Weights of a small transformer language model.
Size: 8 layers, width 96, 3 heads of 32, MLP 384 squared ReLU, 2.03M parameters.
Architecture: LayerNorm before each block, rotary positions, normalized queries and keys, some layers without attention, local attention windows, shifted keys, gated attention, hashed n-gram embeddings, an embedding shortcut, capped logits.
Training: a variant of Adam for these matrices, 137M tokens, 4475 steps.
Each number is 500 + 40 x the weight over the matrix's rms, rounded and kept within 0 to 999. Layers, rows and columns count from 0. Numbers have three digits each.

# layer 4 MLP up, 384x96, rms 0.0898, rows 97-241, columns 0-95
513574527524421555518481421552506444520546436509531524489549479567452459486461351441514549477468394542454594517513476538562593515478429485559550584446431538573476548579520527501478527514502537500550516488421416502510548438490428514469507512543488508433465485516531461526397537544504469518
531523493424505491492506490468452594533617569428484527431539469466466569492507478466517484512409469478473537514488548537515479514490495471518552495542528515497517474539490477496528503461474481516520485531530486495501529506476495503460493516463524509553506502476479525504481538504514502495
502440531479477544508558443476515548498472580495511500540436527465479476526457494519569488513513498514520472488574455545563528485518401506571507556512515437502506507491455592466475529530522552447532531394470509554436479489421494502509581550424492459526474461511478419544449502451472517496
473564498577504435592498474506464532469490452538564534469520521493469481479525471540488541519487468497500513486469553454540500485502465487542493522498443542521444584417509477473526525519487516528468504566417438491475509558493481525451492543595421515440562447498453470542492524560519462536
467491481521557593544532520494482521514512471451435561562527520514427547548431483465490506500501475464437476471450469470501445530491516446488549568518457458521556573476462532541506491485512590517464533471463524540521541497525503489472419502532495446449526500440572475578446428520466465502
497522478525479474533447491539532543497498399500599496485494510475504601516437471467568538473463485540468497525457508423557540584495538448494553479626503507500472528403513486455558530491515467518453466485501518566551444457434567545484475524518451439448638481438570529485450456471501547427
567474499530460488484536472474439465496511470521551493498461524394522489566457373576454482491483500564486538398500471547569498515563428497518494526534487454502551398488489452485475552473493498465452538473518551534509573565511532510503518455514486535510519512506476473508497550418517432491
503506417533431485464501504492449476483574571531454463545451538534425476551428519442517507548547462553512522516421483455502487493566504457485530508510595530528459481541474479529505513545468499521522480506534524560464489503546491456474522503492512476565523455507554490529445464480504505563
562523508537507480554581469496601502538544474461528544473487508447449484428438468549467562564470372470479435525444520519532531531456486525490445525511487509476445569468465522513510500580418530508430445533534467507519551519541523483459515491449423505493534546537500502513438534514493467518
551505463507448552532523515498537446462496467530432458564489524507502497580507413458508462525496415537521488436513500497488476502522470484511494557521487506588543402499483488528537488488489475495492525437480448571523502469480523556510514478513529404491504476506539554549498448440432493444
457512462494453536499495474450520569479468408455430549536451457495493531505496512433458488488519461481549489497478568445539466576564519468487501556577534476533491481570455528446481623589504538440486498488502476520527482495494491516499562598478489508450517520457569508483481513512480478428
449506476495418534491485501467483502475523494522511516482465576482530486525454506517553507542504493516581541483461485516547502589424615519539464482498488473585450524503482451525494502481479516502523418528514536509484423489504533468480525536581490512540467475492496430585472497507467466451
492543501528522488481492502417513509501532403465439476517599508525473493517472494490563450468464478531440498466547535420528511499452531539528519528572463481504509477446480569469454478627500484435451395376449545534500511507500492542406446491551445518585578479591570511497434454554571479552
506541427519505528498502480415513501529581525502527526566493505524540555486432521508523549528478546504458473409497526541507436470544430425564520508544517453490476535462457538466466476489547483467514509520510466485574495532453566524418517508460503532511482425434548493502487468449518558500
554470480524448542529508495449535556453557433401446525490503534458494481551473498444457457555527444591509547453508561468641522461554559476430530465526509414490428501533518515455443533499505580499489438556545471466525478489419474504487486567598492535433540432457525481503441462452481545565
539538479490475546523448516515535458417510484495522563584535508508554531566525443508538505422482515440456478436480453472484527491462442492475538510502504530551552505478476466478561498516454476490513508495409456502492517521502557581428525476528497486510506547470484539519497523508524525436
538448455478499472470511466471492432475574557451430538486474527531623520540519464477438604577447519481400510523405504445569502411497491415484546496541478502607481465543546574530497471584442507503516565469487515496557371493466563469502601439425508496462495552522500503539469483457432529457
569546427472557447552535445496480496483495510480430486470513505432470522500448474526435535484467485515568516533459477535538555516522569497499558451595577472464529553578492532423486515454509506520606490470528448575550445457440540557479486586407458462523522499431564454563487466494560474454
518549559564583401579478444534506506429559526494513483481567551503506526548478453595410530461433445510479530506442496572544510486406565487500462496480545512505536518547511646393478431470488481490531491521470440492607493531465536508456532470504493453485472503501500472552465490474497475500
490456550447490529537503506499492476531525475475447579507542499512433500488459520509519543492572416460458453504434450443537466467459429495510473517521494495537528514499519534455504511537504553500477470442500490474556540562522506542511434571532483415468542509416558540455556489447455511506
568499544495434403479479457477541480462474557534453441492490561575541538455489469465424470511486452483499571468464513450514451460473504526542595582535605461500501507558450494500490585537451508472551436538500483480490461442536549593442502531485466472562498492498518493496485508548544509472
519545469503474442542539512436561518445480423459502549548471523485445490528498467501573456475531480513498518454495530504477429525528525492555505525565477489560530471469488523536430478586499540454516541478517530539521460498488472556502564560573488432491499383516524501476490471517444504531
463458476603551522534500544414515492437472459495468451553480597499507508449485476436488479467553509460484570503530502488481499531503536457585537545507549471533511506521429533482496513456474489547507558432464429521413446584552488576451540559451460496544493508508483497504450543518494518480
508459525517424419491483446529477526471481506448454524493573588469538426599512445502485562487453483559513555470478511537523554527470536473450575520505530490450483474533489501494581567516477506447496515491492525492464512521452549608470523449462441533521529451519515472534461510509492544469
453503518553514529483510457530515525466474474405523462517460463531411538565520497449475551561527500519457521482508524473513514464463439496483506521495470456518510483509508480515511568515500489419437551494500517500480502499540515529467502506517549519569509411461552482492519552533514480473
458487530459407472545518448517446492474556477428454531544508540460528497526477489511508537593482448475495505474587479528554479504466534490528545482496500498508507486535539500525452544546560454512514515544523514481575528504567506480436524561476409424426518492471469465528517425546529441522
528495489516461429552460474464505424503533545496477524529468438414531472456523407445486514565458531464494530530497530533520571524513511454507533466571528531533460561502546546430481595487478565480497498478498505503511496522401577544547585431560506487462471526429488492488503506440499513497
503540445445553520569472401554462528487559598475398530558476581540507576500494527468496430473514526438487584485444528543500460501482474459429462520532560464522511522440504492469541482447484497547479440445431461550509520450479522522455604464536520526532548542483526434515488485467494410485
509526451499530514459545487520553561468613560513506427592416496488513482537481495472447507506525488506513479456542506488531441405512540490453511514500469520557472508500548476510479526499446461470483552519507518513537493551446416554517551441535450530562566519475481472515439571454424489525
482493513526483534511600487460514456463530450493507464582497504455523499498482486449510464591541455518570474512503509498507536473515447471469511484536499486557468553557482436493411561576464502519434436505499529473415493544541518573503508551450510442511538493466523486555528480562490498465
520546470541464549564455452497525543482501479532557496572469448449471510450479461472469610523476529490538498506486457468587537509464435488492572488486524513540538577487512499515544596468496471510483485512511448433468476433564539445458480486502478488489504456432534505434490521517508534487
474484610510479455506484477528489492440532534416525510544547549454450503466430548438494591544547529520508508445496521440539463470506489471554566553580496421551507517524504500552444574499530508536527457493510477466498496527514537495538502421534412469490511508440497535492443456531411416468
443450513433425476594503398507523509427490485459441548560462565541414496574462542523586460599482536535528539559480504489505523420498434509571488537547474496476540534423507502480493529501432528534508431497460507546442518537505525519432568520520528516512537519468518424465549428448517479511
472473535539548518538465474561482537454481509540503545510503476518513532521487531431462511570465525480481455489444520503571524545498505470501459491470493503516489522502498483469496486476487453508468473504501465453460473536547514547497519490456516498532571492449538482510458528529457517470
499587533497505555504513426571596502480550450454517463496479444525465481488480462456503446554504474508490505534545528472459503480492503494546520563504484474489488521488551588485573558447523508526438487409496517541520483564474558523519540539528494521476564473423460506442543485496449455417
545478500507427597510564444528525463502497465511487468574513558488445557522477481535481495539495516558513482435461456585596582452500546463485545464499459511506488563460429486419497494468545516456501492490407507536445516518557496526511578507478519419522448383441480434453546535541508503519
494486438519523484561502486474467500466513449460553443477543595536515455464457504435606510534509485464571528480499497505574558449494461527455516509474519435491477456503487511433537522471461550551561533456513481497516492574482567459470555514587443492496527504472478452541488484536528481536
474490504460473374504494456470482522470513452507497426591569446495487492494520512474501538534505482484506493507492494518523537559508490479528564514489466488481529491482520542477531524525497561487446512519494516443469512529511580544569461516572498497504543473477487459521484477433469505541
514500569481500465488532502539519477468518460511487473536511488559479502446501465514487460515494507508495466538510487476543462517473476473457451482517480443468507480523501525491509579453479514477460540517554490492503455521400539546467517518498460517499548508463490542536501496503558536473
513547467491542458511476495523496536472492496497507570493512484487413462480443524508505509476478537496540527503438526517578484496450459499576562522519426479546497535522485512397476500512487497524556498476502428497476518537529504521453520451449479368480570491480616541494491476422512525510
562524479515476486519541444489467495485502522467522540502465541555532483535546501455565462481534509527528452441451491469566524557523433449495451577488501484563509496402457539500463525527529524475472478499489509500518412468546494504531497481459486502514502468566481458498529414514419480521
541492489516565509498505475467516525493503552479460486561539488475494531623466469454531507491515437453408491479540508526498491474417467438518530486529456558489515516512500549500513451475406462543539460560467415579566548500493533545462550474487508427544526453523574499581455499409578550451
579589526495457473624540483489556432397480582475473484534446503547534532507465513515459467471517481596445576481518518449483609483505505480539551636512508496492551522463431543462509450522433468505509470500500531543452505470554507512432514488483478503470465521510478506550447563496522525456
476592451423447469611586505510537493465525452445557525573565428530505522523481481448621473570533405504508525522484492493498491466522429524526487604557479463587552458483488490512469470559339500499504413475504478501501538532418527505479528508507411424529517492576519517480496463530557476465
474544545503514490493449439560471584472518569524543521597472442488519484483486480548558469496443473490524523454528496500526536468504498436468607527565473532510504480484507531472468476558449456505521490480463473501466471400489565510392457487508540525551509524520524510500480553483457504491
442578443457559587567615505439534539431555504424430567508501534452427559519469464463460526475479475511527531433471535525532487480461429522508501578500483507551566468459503592505544470540517529481418459569465541421510463480549430488379496493554486518526510551538577466551481491499423404525
514516489485514456485444496504494498486504433497486489474469476552482514513471537478471510539505506536522460501421541500587538488538490512480448563533530474500460516533502499445526523524515585522469489504458476504487493466521512489475504491490501536556548515441515412484464596523519426498
440513498476465470477403479484510488402493531497476496539467494495514481517500493491461531534503503465469594455513532521532601539438537481549520505482490546474517494585454530491485501570524484479446529464494493477530531454520521494486450527482545483542517498454463479517484450585508536534
491543560532489485515459481452506536549509529426429494570488559482534511486445548485411570487493463459430493529516470447524462499460438514519524453518486480538494500523548483525538509526500439558471505495460483561542572475448462469553544504473496450500503458504542504507541459509545483467
489531469530470511524457448522483435494519462518562514481482487484456540474480457543473504455498519518476501543469489511568587458440429501502513518554487515479488546562547522449471517498437513483501555497492458553485488565451496544509521609493519495503567520510506448504458498406530414517
555562462607495462506464535409499484513500503472491451549491448467577504532443523481553544531439444546493455419553492540492557496513450472513571518528524494542485487517529442495468542493528505518440560485494430519478390513500477530498515558511490499507598504498498445505505498533422513482
486515445532562552460469535503521551435517462519505446554587482535443533534522473518531466484481481495474505392483490485506417541521500419483471470537507486479532497498525505549495457573428563573499446486533441529500533489560551525491442534527519461514538438562508488548460490560418484489
502493486505492461517451454475464461455457481535449476523570615528502533426526439457501479563479467502541433578517540506486515478490411483514475557510600456457530547530482538525492463499452473495548472541500427553511499549525514508506503546469466469546550542481515481488476456557540519443
529444458509499496506550489518495518468569463484534448529477485423514478512449536381443492548451515506561527478536561551507501557459493528482456445513464487526504436525522574470502494542502528499486501460441507551480520547435514528466476503597560420465563524468457499567506531504452480566
544517473421515567470455485533562504487535508532559590570470513523504525484498469501434539559562475461546522454457401476503536495507417438456542476473503539553519503518519453481569478525445528553543511532427543487467430531493575554490512478501476490479509516435513518558500476482455449416
511555590506535529558521533502507563494563433464510540479502515512500504446469445471465561491493391534508483515523483480536510482454460481478499555541489531525545461464471469497476451575476553448482539400434507469474533524450441454422560521594505557567484555491496487497433469489496521444
524647531547449492541515514481469493444497514504462454531560530479482551566499512493541558542473520481519481455448421569497575512429497487529557548511500465522481451512462487469563491563513455486569439545490475631471536539485531462449501514462492447534555461468540456524495496440498514445
394572547584571482469482489503446566448487439475452546558547484464457510422486410507568472508532416539436500546568533537577542424420482464537580482491563493500578503490440528539563479505460479525513444466506508510505427503504535522465484521570533460549521535503502406426484496596497497503
529535530530516489523510520455548549505527527478532468514483534547496517505463468501564555564502485508426511505452501421465534413483490517503502524498414482506517417482476538517447550493474475532485549490422522517485500429494472466474555505579459462449559533450473474528493503515517490515
486572436497486521526452453462529558492554388540479500499567557507559506459515510577578511550426484502530548451462510549542517529543523439475446542531515405520486440451502556485528428463511462494459535382561520487508550457427593484491533512531441483441530433556539417491426473584531465424
580478451510483548548475487480493482459448493459492527462475464510502542476460518418535594541526505484543537461491486531580577494487551506451621536483499489518545467497465535540509506431519534498470493456519534459487485541437566505416520496610447446542514517530390472563500470525401465505
483458534550499488550473539481520536515482496498503448573542508505471481496436446449529550547542492547504478521486477461545519443544434429543539512454463460509510550504461517484609518564510576536514483463476519570406506438429520516511602484468446510503441468541540499535391475466504457529
484540463523553450478536472480506489498485421542530597477488551503482520542447485532554471423523518478535498491505558520504552499433485528499547492539487410508536486492439494504462518552444523536585534446461513486454473424482463510480504514508508465487466465566485560541496503445465554442
507562443505507547494520539381512505401527461432439512561413469503416501514447469513513459529476478458447468452489552434528528599511430506522508585538471489534571520428449595471552435579511471495514537473506526511508417446561494582424617515517482538544593519492590511495494393469500414570
558442484426547454537451503480535527492541472508470535501527512562503601489409493472563551502434450488475543501501558512549565493548536502464511464515484455459541442458526540469468498528519454508545550428488490468531516469506545535477530534500550459525506499445559448523553502490479419501
507559512512573459547550489494645548551487550514564463532485475491538566413496453521524578542535468465467608502421483465505425446457480521521513491461472443636567522524433541444568515466500510465463533441543435438463598524517533470409538447518482454487454430520499473463521510484560457512
478526526512458495514590469542411580491517494500477444556429537570490513453512513536477509487523489502490510519473496472465546480520454508533501531503486481500521517586454458467513489486496530417495483486489529521489506524501552493509512501566459519479586445526478488508543516493488474472
477491488529499531568531497439544451511527468506556501529509496478523491504457487482469572442581457492490432467495476459503502495439411529544524595536499496585549479461523501489499485534496535498504458473575463508510491594541471577472480496515461411468516435498589501551467524416475481471
521539551456521501510522510460502450418481436489471462551414461481527499501518455472527503538439539533447471502539500479506522553545503494479520571556496465523523506468562625477543428558491528509445480477460526505546490447527547542397566484546447506509474489482582517499502507513479456506
547550502483474443507507437474473550430522518541539414525451527517502544484490490525513479496590473525451513509504516523510505476528473518463486549592498505511534494537505517516468512499519500538467529499471477531500441550491479477418521530542445502476522538484493466502444575438501488504
512484548471480500520483461436501557471513507472496464469493537508537597518488422467539454446476480439553497423526553462511461522471543518487549522476499492540531533527487517543492510549432496486446510484466458511468456475453480528485511518507522507541488467531457530515485507562490503529
495564554449498422526546406484498548513493483491506496524541496599578453493502495453500481435525487483491508420463527498549483443448458523456457597526516446572504444461461524516522449494458559453458559494477519515549534493478527519529540460506497480521571470478551452501496483443534499490
511534494502470475520493413587549476456566414514513525518510506566514470459548463499545557510488426537571515472467453525486492509449445431494539549463547547560445467459454529519465531513530515552486497414506443521551471475487509493478561495528519508542507440517447465544504434571503497467
563525439478523562527538494513516510519565509473474612517567550447456600549468451453555495456511461453459498446533470532479449494474448469595550553497447522544574492578468557488533488539400581468541475462468441539506492519487470540506481459577520434449535486523462495579421451456469478511
498566555526448549531470442494476508471490502483534606484524511497517484486523488447536475449467477512517489488394499517575500541465394521440475511447527495517520557496449561428555501551471528438447516509505479472496454468462559526500555463521475511594518415539622514478502533534435499481
549505502493543548549525500516520492481530482457461467471455508588481510498473478581534556520495490502479442567530458474520491583475448493514525587539484522470464508502574552419443480496488490470452495471499473509487552533405481553404530506456538549547587512564435447473415460506491486519
506555543507478438559523535460527428429563518528522467500536507438522554528470472489496486461477491480459578525490540540489560452486490501523542589536472397471566491459435488515562456560534498466537507506467501573570412538470428528407509467550410492550500533510516510543507489461514502517
468548527482568521496455473541530490538497459523476488528481505546502533520483434436459473543529493526452506579500501519517488531537516457479488543527564452474483542480447464454521475494484600461497480507524444536563535422401482579497544594491385493446505494501518485511388488503496538473
512507448552569522494524467532537538486552455444532553559524564444492532541508469477487548531466493465483495502509527506485486438463449405468545495483475479494569500499461495523491466497526564540503462459518499466538507526547473580460505523598476484508440510481430505537522530512480502402
484484500492457479516560511489546509473482506523404543501523483559488559474464538442496547573555455463536499532465561479565462510458501500535532543515511409467521536533430521504514558505530540522505474418527504530454535528522461477526459490520502528423520456509469485562467556492414411505
497440498496521516518421546482499513530508517474453515583525444481533487497468491479443517513434474452504489466488552459537505474506482455520475555502502565498444521512522467510541474464506564574564492529503491584499423504512521486515501486532510476498482496566566481499440482470509422503
473498435501449511483486473448457473511517501447485508550457532517422490600374532539503439498460530496514590574487574606500558523502491484617494485462585509611484539506453479522485492491436550519503493521403500490499491562494519559489527587572508465529487404492479383480507453510494523416
527460554559514578518539498493435481475538481464512468579450474550506514554505427470472460548518450530558611520519481472471481481480484451444528476563515501506575455523528495482532565502476494522487486519502452510503505477550578553460505482542512492480482531477483482468487525486530528431
569522535496499526444434461513554452454514511490556550480410506520422488479488499608553563506467472502477510554481462444506526493490492403533502560515498531561512478458483516524644458613479492528491494521476468507527547445479504597463527555485441483455501548514497533431479513466444442467
489517548450459523584474527537508486461529475527530517512484516502544513542423494572497512514515539552475521512432494482495603422477526533509542510518489490434498488493531480413428449497487504519473498496470507545515459455564550449436499500483455442509513501458526453538541461499535511538
512503584447476461503427505438505513518489457484476488519551517497524460406463550627568501517546502447550542557525474443532520515530490412547496517475502462544513462539489547463504409420435499483504490499533470557510487460457534591504475473533468440534514530504499486502430532581439503473
481513491607491445484466443538493549457474487469423540550521557513484628485510457510486493482454468473464566527550499516558505466442545375510526480560433504443546549539519556463586611567495476491473522492518510504420506558474436517489497532548525417529516505447543448581528543434491517436
491488558489538460503515486494489474501445524429559530534533436551545463541466508473546549485491399510545530499460488528513531567539514451537524551539482486493493446484522548503544476545440480518530572432473506511466434421514566515551503517493562502534440477558549524482478453501438507457
467482586544547481519403506414543451513488436442564474501537480462524500581469464484459535565581478420520636485471496589550482471443518442558484493567565498498468497544515568419477470501484448464452565488430529561529529503527471563458465566588526489455467479450517488521488536502460529467
494524462517519487533537474498514512437445522493456489534467500488528482520508538445470492450511533437520490537557466490512528498479430497486481488491504494526498553512474523434516505531506519476542554526445498576526468508485527497508440513528541531501498498470512428535497511528427506503
566579465493547498541484513477555538510473492444524551494549578463500583499478557414485435517542443526461620518444453509516511509454440520503556521464525400516564531466513476557478502506471527452539432461414444510532502469505505531517527452465434509518549487453498512500445526486516534397
539440506499414488487476503485548456493534623542415487521520509552477499482504519478532578507430460489502523463480585483528484513508519472522606516528552483503461492502495495498510538444468521463473473448566564512530512518420465501453557525541420483493516518494499499464494522393471515521
583509566455489516466484528452473523441580571440538516453529462517507590455518432424547425508446454398480498527500520536528489505493495468485552541484440560500501506489542495496524488494449496461460497512476457515478496538500541531435500536501501506567492442396467511508440536550568529532
517507448502528469507564464492513528466517536495499532493558518505491492476459544533549574481503425542439480528492500554555459523445495476603468511530460393495488483516482496474492546478473552466487441398506522533447496439498480516527517438480442418512533494597517509531534556504524492490
554490515501545556564569514448476492473517549457496601453535570445463558532493387498504531464474513490457487526500527506493477506526416502519449520450492489509577487537477549507539523459399492460505496530503487483464489473484527511505447460531534479512472464519538511569505558481479548445
486514457458471474467563449441516568515495526490505484557576519566548525499510479560500500523557501514517502486559548435543454482476503475468507568601478414540492398430458490433471476504533509539490531549480492445434428415442532538495589525499530523486555499492487452513448446487496530490
536525505509513524533514422534485537502510498499536469539493490506453529512511497453479541492419493462468482451457426421565490589480478423475575573579555513565491500560464457487557438479503500418483477560506467531541435551475497566423537594463473537489576507487468522531413466436487501530
500465561534496523503501433488466456464504454452524551581503551500511519549385466544513457546554525536526510385465591499520450531517385489554463533522511522481495503520423441472581512524467483430494554459545525502484488475532443509507484565478547542452548454538513362489493486548480435493
509504545515477497500499444532500528422478444468434521530411519471507458517493518444501455479492542469507480515496493478498516511504444549455447519467540513532534484520486548454529538524519567470446495528498498517463491464563568509498537525512467501547535435502509477530510519484439491488
450477482520539520520465428521488506494531548508507481549495510467519548466490472423550553495520516546505605547503556606496485484472517468541455492551531469503499476496466464477531441470490486424468509454499488507525567480483494501468525527532511490477515525485518460571420479481460452452
475509511590463434511543527533527465413505474513498450531525591456547520493505409491526587486530486437568591458470576541483524530545518465468477484549434399429543525456452489541514455530493532486524571532429464523479432467520443525477482548553539483504494387546512496517535516459512534496
511476448524492576512570525426490478413548442447449450535478470513560540519499469510513477547481516513509499504512532546495498553607470405468529453525523521478504472504512466511537519558405453542425483525503460515486544507577474547514555563479518436499493466512564470530455453492416480542
545510450535423483467489507445562449431574435523567614517492520496538563453462425563580533542477457510504556518520425463516488533510458458564535479509438551468512469507542458455546461458538524447528537511546447487501510507446533503415501531545498492425471483446527516521494477520492484544
453479528506477490554515513482470516513493491480485540514508488533513506508503517490499527513540438505519509470492475486462467459440518493523526509532465477604564505521501501513487480548488518455520533476503545516542507526515466492492531544542483434457505469496534523523450432494531505487
579494570529464479534431517514560519430478531531558482505466533487477471488474417537578538490577446553482492470538519516483430560458497459481534577477483467462554506549486544478583472435484516549532533491477428551507525509556479557427527508474515460561436467436529499553504457541448530507
471483452470499428605507487520606524499545420492511575492485522470515568506453478541552550470570538533521461485467584497508524493419449517509585534531472459483618434460498438474538513479483483499619436518495444469536425466483511567522488547480519496447513446491522470459414426468511500432
478518524490516459520521487449508506463520543547513430570522457538492482540434501531484520454533454444468475484499543465513564500550553500475589590453560478514508457469481455497575476443536498552480562486464462577460472480476504524475416624526519431507522525494466459549519507521516533494
563560453602489484550512494554510422496519504514556486523534526570442602459532444400578457516457450544449518492515446514515505518484478500456468474627516540515507532454516579443512480544461476433514479487488513478578501537501436533477558580503507429469497481508485474520521489460438456509
506569527471545544540529519465532584497564549468511513544523563460466560550477442488523499510463507486499441591505424493485453485509534426455534572469490540422522507536421565496496537553466597396471503517445537497441499479452499520507457445573520516481466506451504479562533475519518482445
498421468469497537521566531549503534470511506492491472489476500535506499519504493528467521507447465491480511416480525529526495558439495431453515476521552526508467461495487458512506487493499577464458470473493514580590569577535452537523523510551572497501533536427492473589435553437440447481
615463468513489508506417473539547553502551486458441435546557477394492529535504478486434510542545534527456463495564625526535513470471430461551501568527512408547557529477487466473446525525523536459448520482520396516554511482537552447466484488490528456460508426404576505515536452590499496528
524491494410492430467492477463522466493501493415448513520515561446441494513490465494515513493534419497527549445528524526489512465541487534503564430526528445510560479508453554545499652534476510509543519486447510463554532441481493540446478545485452494543508507528465492522517541531529554486
549501426447423453514493513531481459491480484465476540541523553535483551530407455558517505504484503507542509501456561448558517550555408391493432470470515524481563486495491436503490559579489479525492448480517575500460496576528458523518509563521526363554519499428559424483503500553524445467
489455491480451547513525507490505432506510479491491514572492500516483569545496474467521439464559475433479517415532522495479487480545427493524528516509466468577538530469516560480548543543471525515510572438477489539546474512473494570517518524585413424489524475517613518569460492452454469532
459464492540491552569488509491484448544520457491517478506550561500455505550386473463554550590507452447460454463475485487580507539536481461499513506499582523452499527456504472450610537574518516434481504508469472468540470490448507514419456601574451500420444524500538513556448479490518498546
459553535490539540536464531487542492463493490439480571504401498461466495521513487489525483470468525558450562467483591505522468515462490471520465513517543453481525513435443502462509520596511592476480510465482450452486469456483512501488545531565488455547498487442478499554468554508498407526
596508473458571530459531449538497547500535480481554535528522567474484553517504530464536451511551438482485505503500525475474439520426511473575567525484529438518561441566440528499470544512416577491547511510508491500490427488468453558505451523551515400484488504492478504605531438517462448507
509465546504526403517441455503544483536472499502454442476505564590532519512405489481477488501587480489492534582414507522558534438529470476597538523499560484557527430515443567494481544490511493517439497501510531496474448515514484554494542562484505471458479469557500448487495496435507432472
505541543554523464554502525552499492494476570491453500536500496508563506519497476403493545441474473531435535457529581481482499480498477474526514508527474515478459508458499476454528540524499487430534487498473463590479501496469474521456500522499492460487457525538467520577448514497525539474
508525461442513503504465491430461488505504586495402567557482498560515493474431502488444493609504492471447521491520570467532462567481484464511436562548491551565456499600457500493550540531449504551498432497527501569513513539498514481456520516544472395530479476540582498468485478491465482448
493495525512488533553542489553453513460504521491454505559487482538499477451503470473483450521538478508514567515515514489471473436526438511474476499502524507524488518489491512525487579522443512480484543521470482497420436534488566516509481512542488488518537427421494523499515560503496544420
489498539578556509589521493480529487458509521499486489533471553482588506462524500477494443493449519475555547508502490522467475511525499495480481501504557465471557477471436542485535528507491519522469537429451429467453439521453524577449552593558505541542463542491543509472441523541483421396
472507537512489448567558483546496524470507504518552472504552460555489501516514492411475503485490501479556458502471524490555520480506509440565490539484502505523533518539499473499489539460372558504492553470543491568480478500531455471536485500495470466451489476579501448522509507524403442505
500551488478450527511473519445484614514540547582535434562434524527462476546504502503563575519518515465541492471446634514530482462474439490460518550506541513526496546478495442446427537473410514507479516407544422467499489449585494571463498490457416482522480447538556432534483563442477558545
578516507516492460456548481497533530496492534507477473509505525533462557551466491464487522474570457505532515527468477450535524474511492459531557545548455533525491519529472459507463475492499501440482411438465469480537515470592487512531530406503498454493496502517492489544523547468487534511
525528467566551422472554463540503519490512523519461472554470568485465563563514474503473498525464422431483503497452463564481498447512470461480528438496495527505493547495499510478513527480517518454539437505432441486525527496545560578465490517491533560557496534460523502502491505511525469501
510450494533504465503484503474539477467505547487545544488502561544475518499511502475513553547506532432570526516485400528487593529490438428534507464502576518488588505429468489485530467538494504514527454497381387560482531542502555475468551456516438443554523434483505470456489544567494519498
474509550468476516592619498502494499483522457459555441515475508549483477505439513479490524501523456531530443408463547533475518525430526496498526515607443444495511446532506587422521493502459526479524553499498496530475482541415527501524599584518558479537474480413532486468482532553393493483
423464530516537479527491470432468540514522545473452523536441589514504504537495466508510549526513488433440461566506483488537525452552475463559564527530545545459488514455526534510519519418416447479470539542485443470532492566558496529442534487487469472474565521500588471521461456479534496428
515512492444470428581509515519557465480535575437484435525510492555540472537479471493529516439501449458460514539537554513493576540531493448584555533548552462504454484501470518510466578580475481479462458507473467500549513507493572506464467546524533454451517535450475484522500431465548515520
487543489568490482510564506501428568416512536519485529524499465501500443488485507508474559549544486451552469564477503507508619539456485500495576525553515437502511508492427525496427508462523473433544553428503499506479561529479528569507493541494462503531495483439555431515524516497507489450
513508409504420519513518492497534568520506466502493488506552465479473521470440504521512516489492555523530520435426606498584507454479458448566581529485453554478536442525491543545482458512541511516546452544501469504483482518474485514526434508458528512466501441480474388467442441526461429497
508491496597535484484460457445571505468566456463505498536464475527560478498511477437544432475528535536554518516411541501458514505503506500488534520495481490495472429522515536494479567524481585498479521521524496530449423548467526509476533563476476540476526464516465485513542527461448514504
475497548549495440505483497512521494501479403573493558467525500430526519545435464546526437461482478385578547525451486566544509508459509521472526486550495455563625507476456425502474545569433484447518525525493526473510539453465530526510513580541528458476571488543489497534500467414428446415
493506490583520460509506502526501495500546469462507510533512523520508513514457521434477483503453498553463526452485510553507590488486511515529506482518572527506513533563375552531491514461440498490510479469491409469479491522524461547473534462465530496531520399448519410460521503509528555468
556541498510429485499503515472466480503514557532538500507489550500542537425417473515550452547554446493471513504504555552508561473541495473504512474481472420471478459512452528493554434493435435505455530469472500489548537568525501482462506530493454438609479534480535407528509537563539500509
508495469463541533491525469489547497477542470471512573515453485480474503468491539497552455479510468519469523500526549488472479425532536455580505475528519490506553502463557475568533507478531530541558534524502514547469470535524480493489506540545524495468468501525526493504426457495511437396
470533476566509520489531512504560491535443451553482555571514541511489411546437511525464536453583548508454487514487473506462473513531492469475486492528492483472538547477526510475482521506510513463520501527526480516526527488494500500480482517564519461486513565497541502480514462454474483486
464507494469530462550438392514476490453511552511447562558459577496464523492479533458524530571564532478480530501443498494497538527455476471509400525517525443489550485474496545427591511504479513541496408541474446490524554430516527465473597516585473443478484523457583503524464492574563487457
476552496498444566508492508454538456522469498509482549491499478469493533463399482549438474436585496513484511534466551506552474483534494514400533533587498525493519505482462454464505545510458532512583524579479496478500467591461567491463453542472503473526527433543576420496398517521470551435
534508482471545518567486466498520478540482479529524538482521501529497577434477462448507505480477490486434523479430473457515496546494501503475490497531526463425548532530477553418497515483501487510510574535480471466545461428492587553495480531577548496496580504423498517479502537510515475521
446528512570520445515505513520478505492485460537417539484461511441485548506446417512476544536449462483545471489478494547626539586499537463513427528533500544492485467493475625468479579490412527558494520519557503482498419517469444482492511506467423557585477443497489489526470478521493539491
555491422496496422549489468578533533486538579554477515509496492493478594560474553455518514508547471434454514434476575529521483456510415521528495513503481539533479502497427479521556449532383570470565469484441459459488478490473540463466560469551504437510484476494581411513482588528490456495
530501453524503519511530507493533468498448490500507497555457505523520477528516494498480552453570497537503498527488466456452495525502544420506480551536510480520473496579477509482459573537514578505513530493501514499514498495495501504511498481587477477450481537485525472514505505476551459442
512445474539440585508513505480537468495476429493436496493537464499525540536431435514570565530536441493516482536462505426500541498433436520576512518454428519585560408514486554432505525538482526502562491427480441529538471408491498636532509523508475438513501516521522507504542531489504448499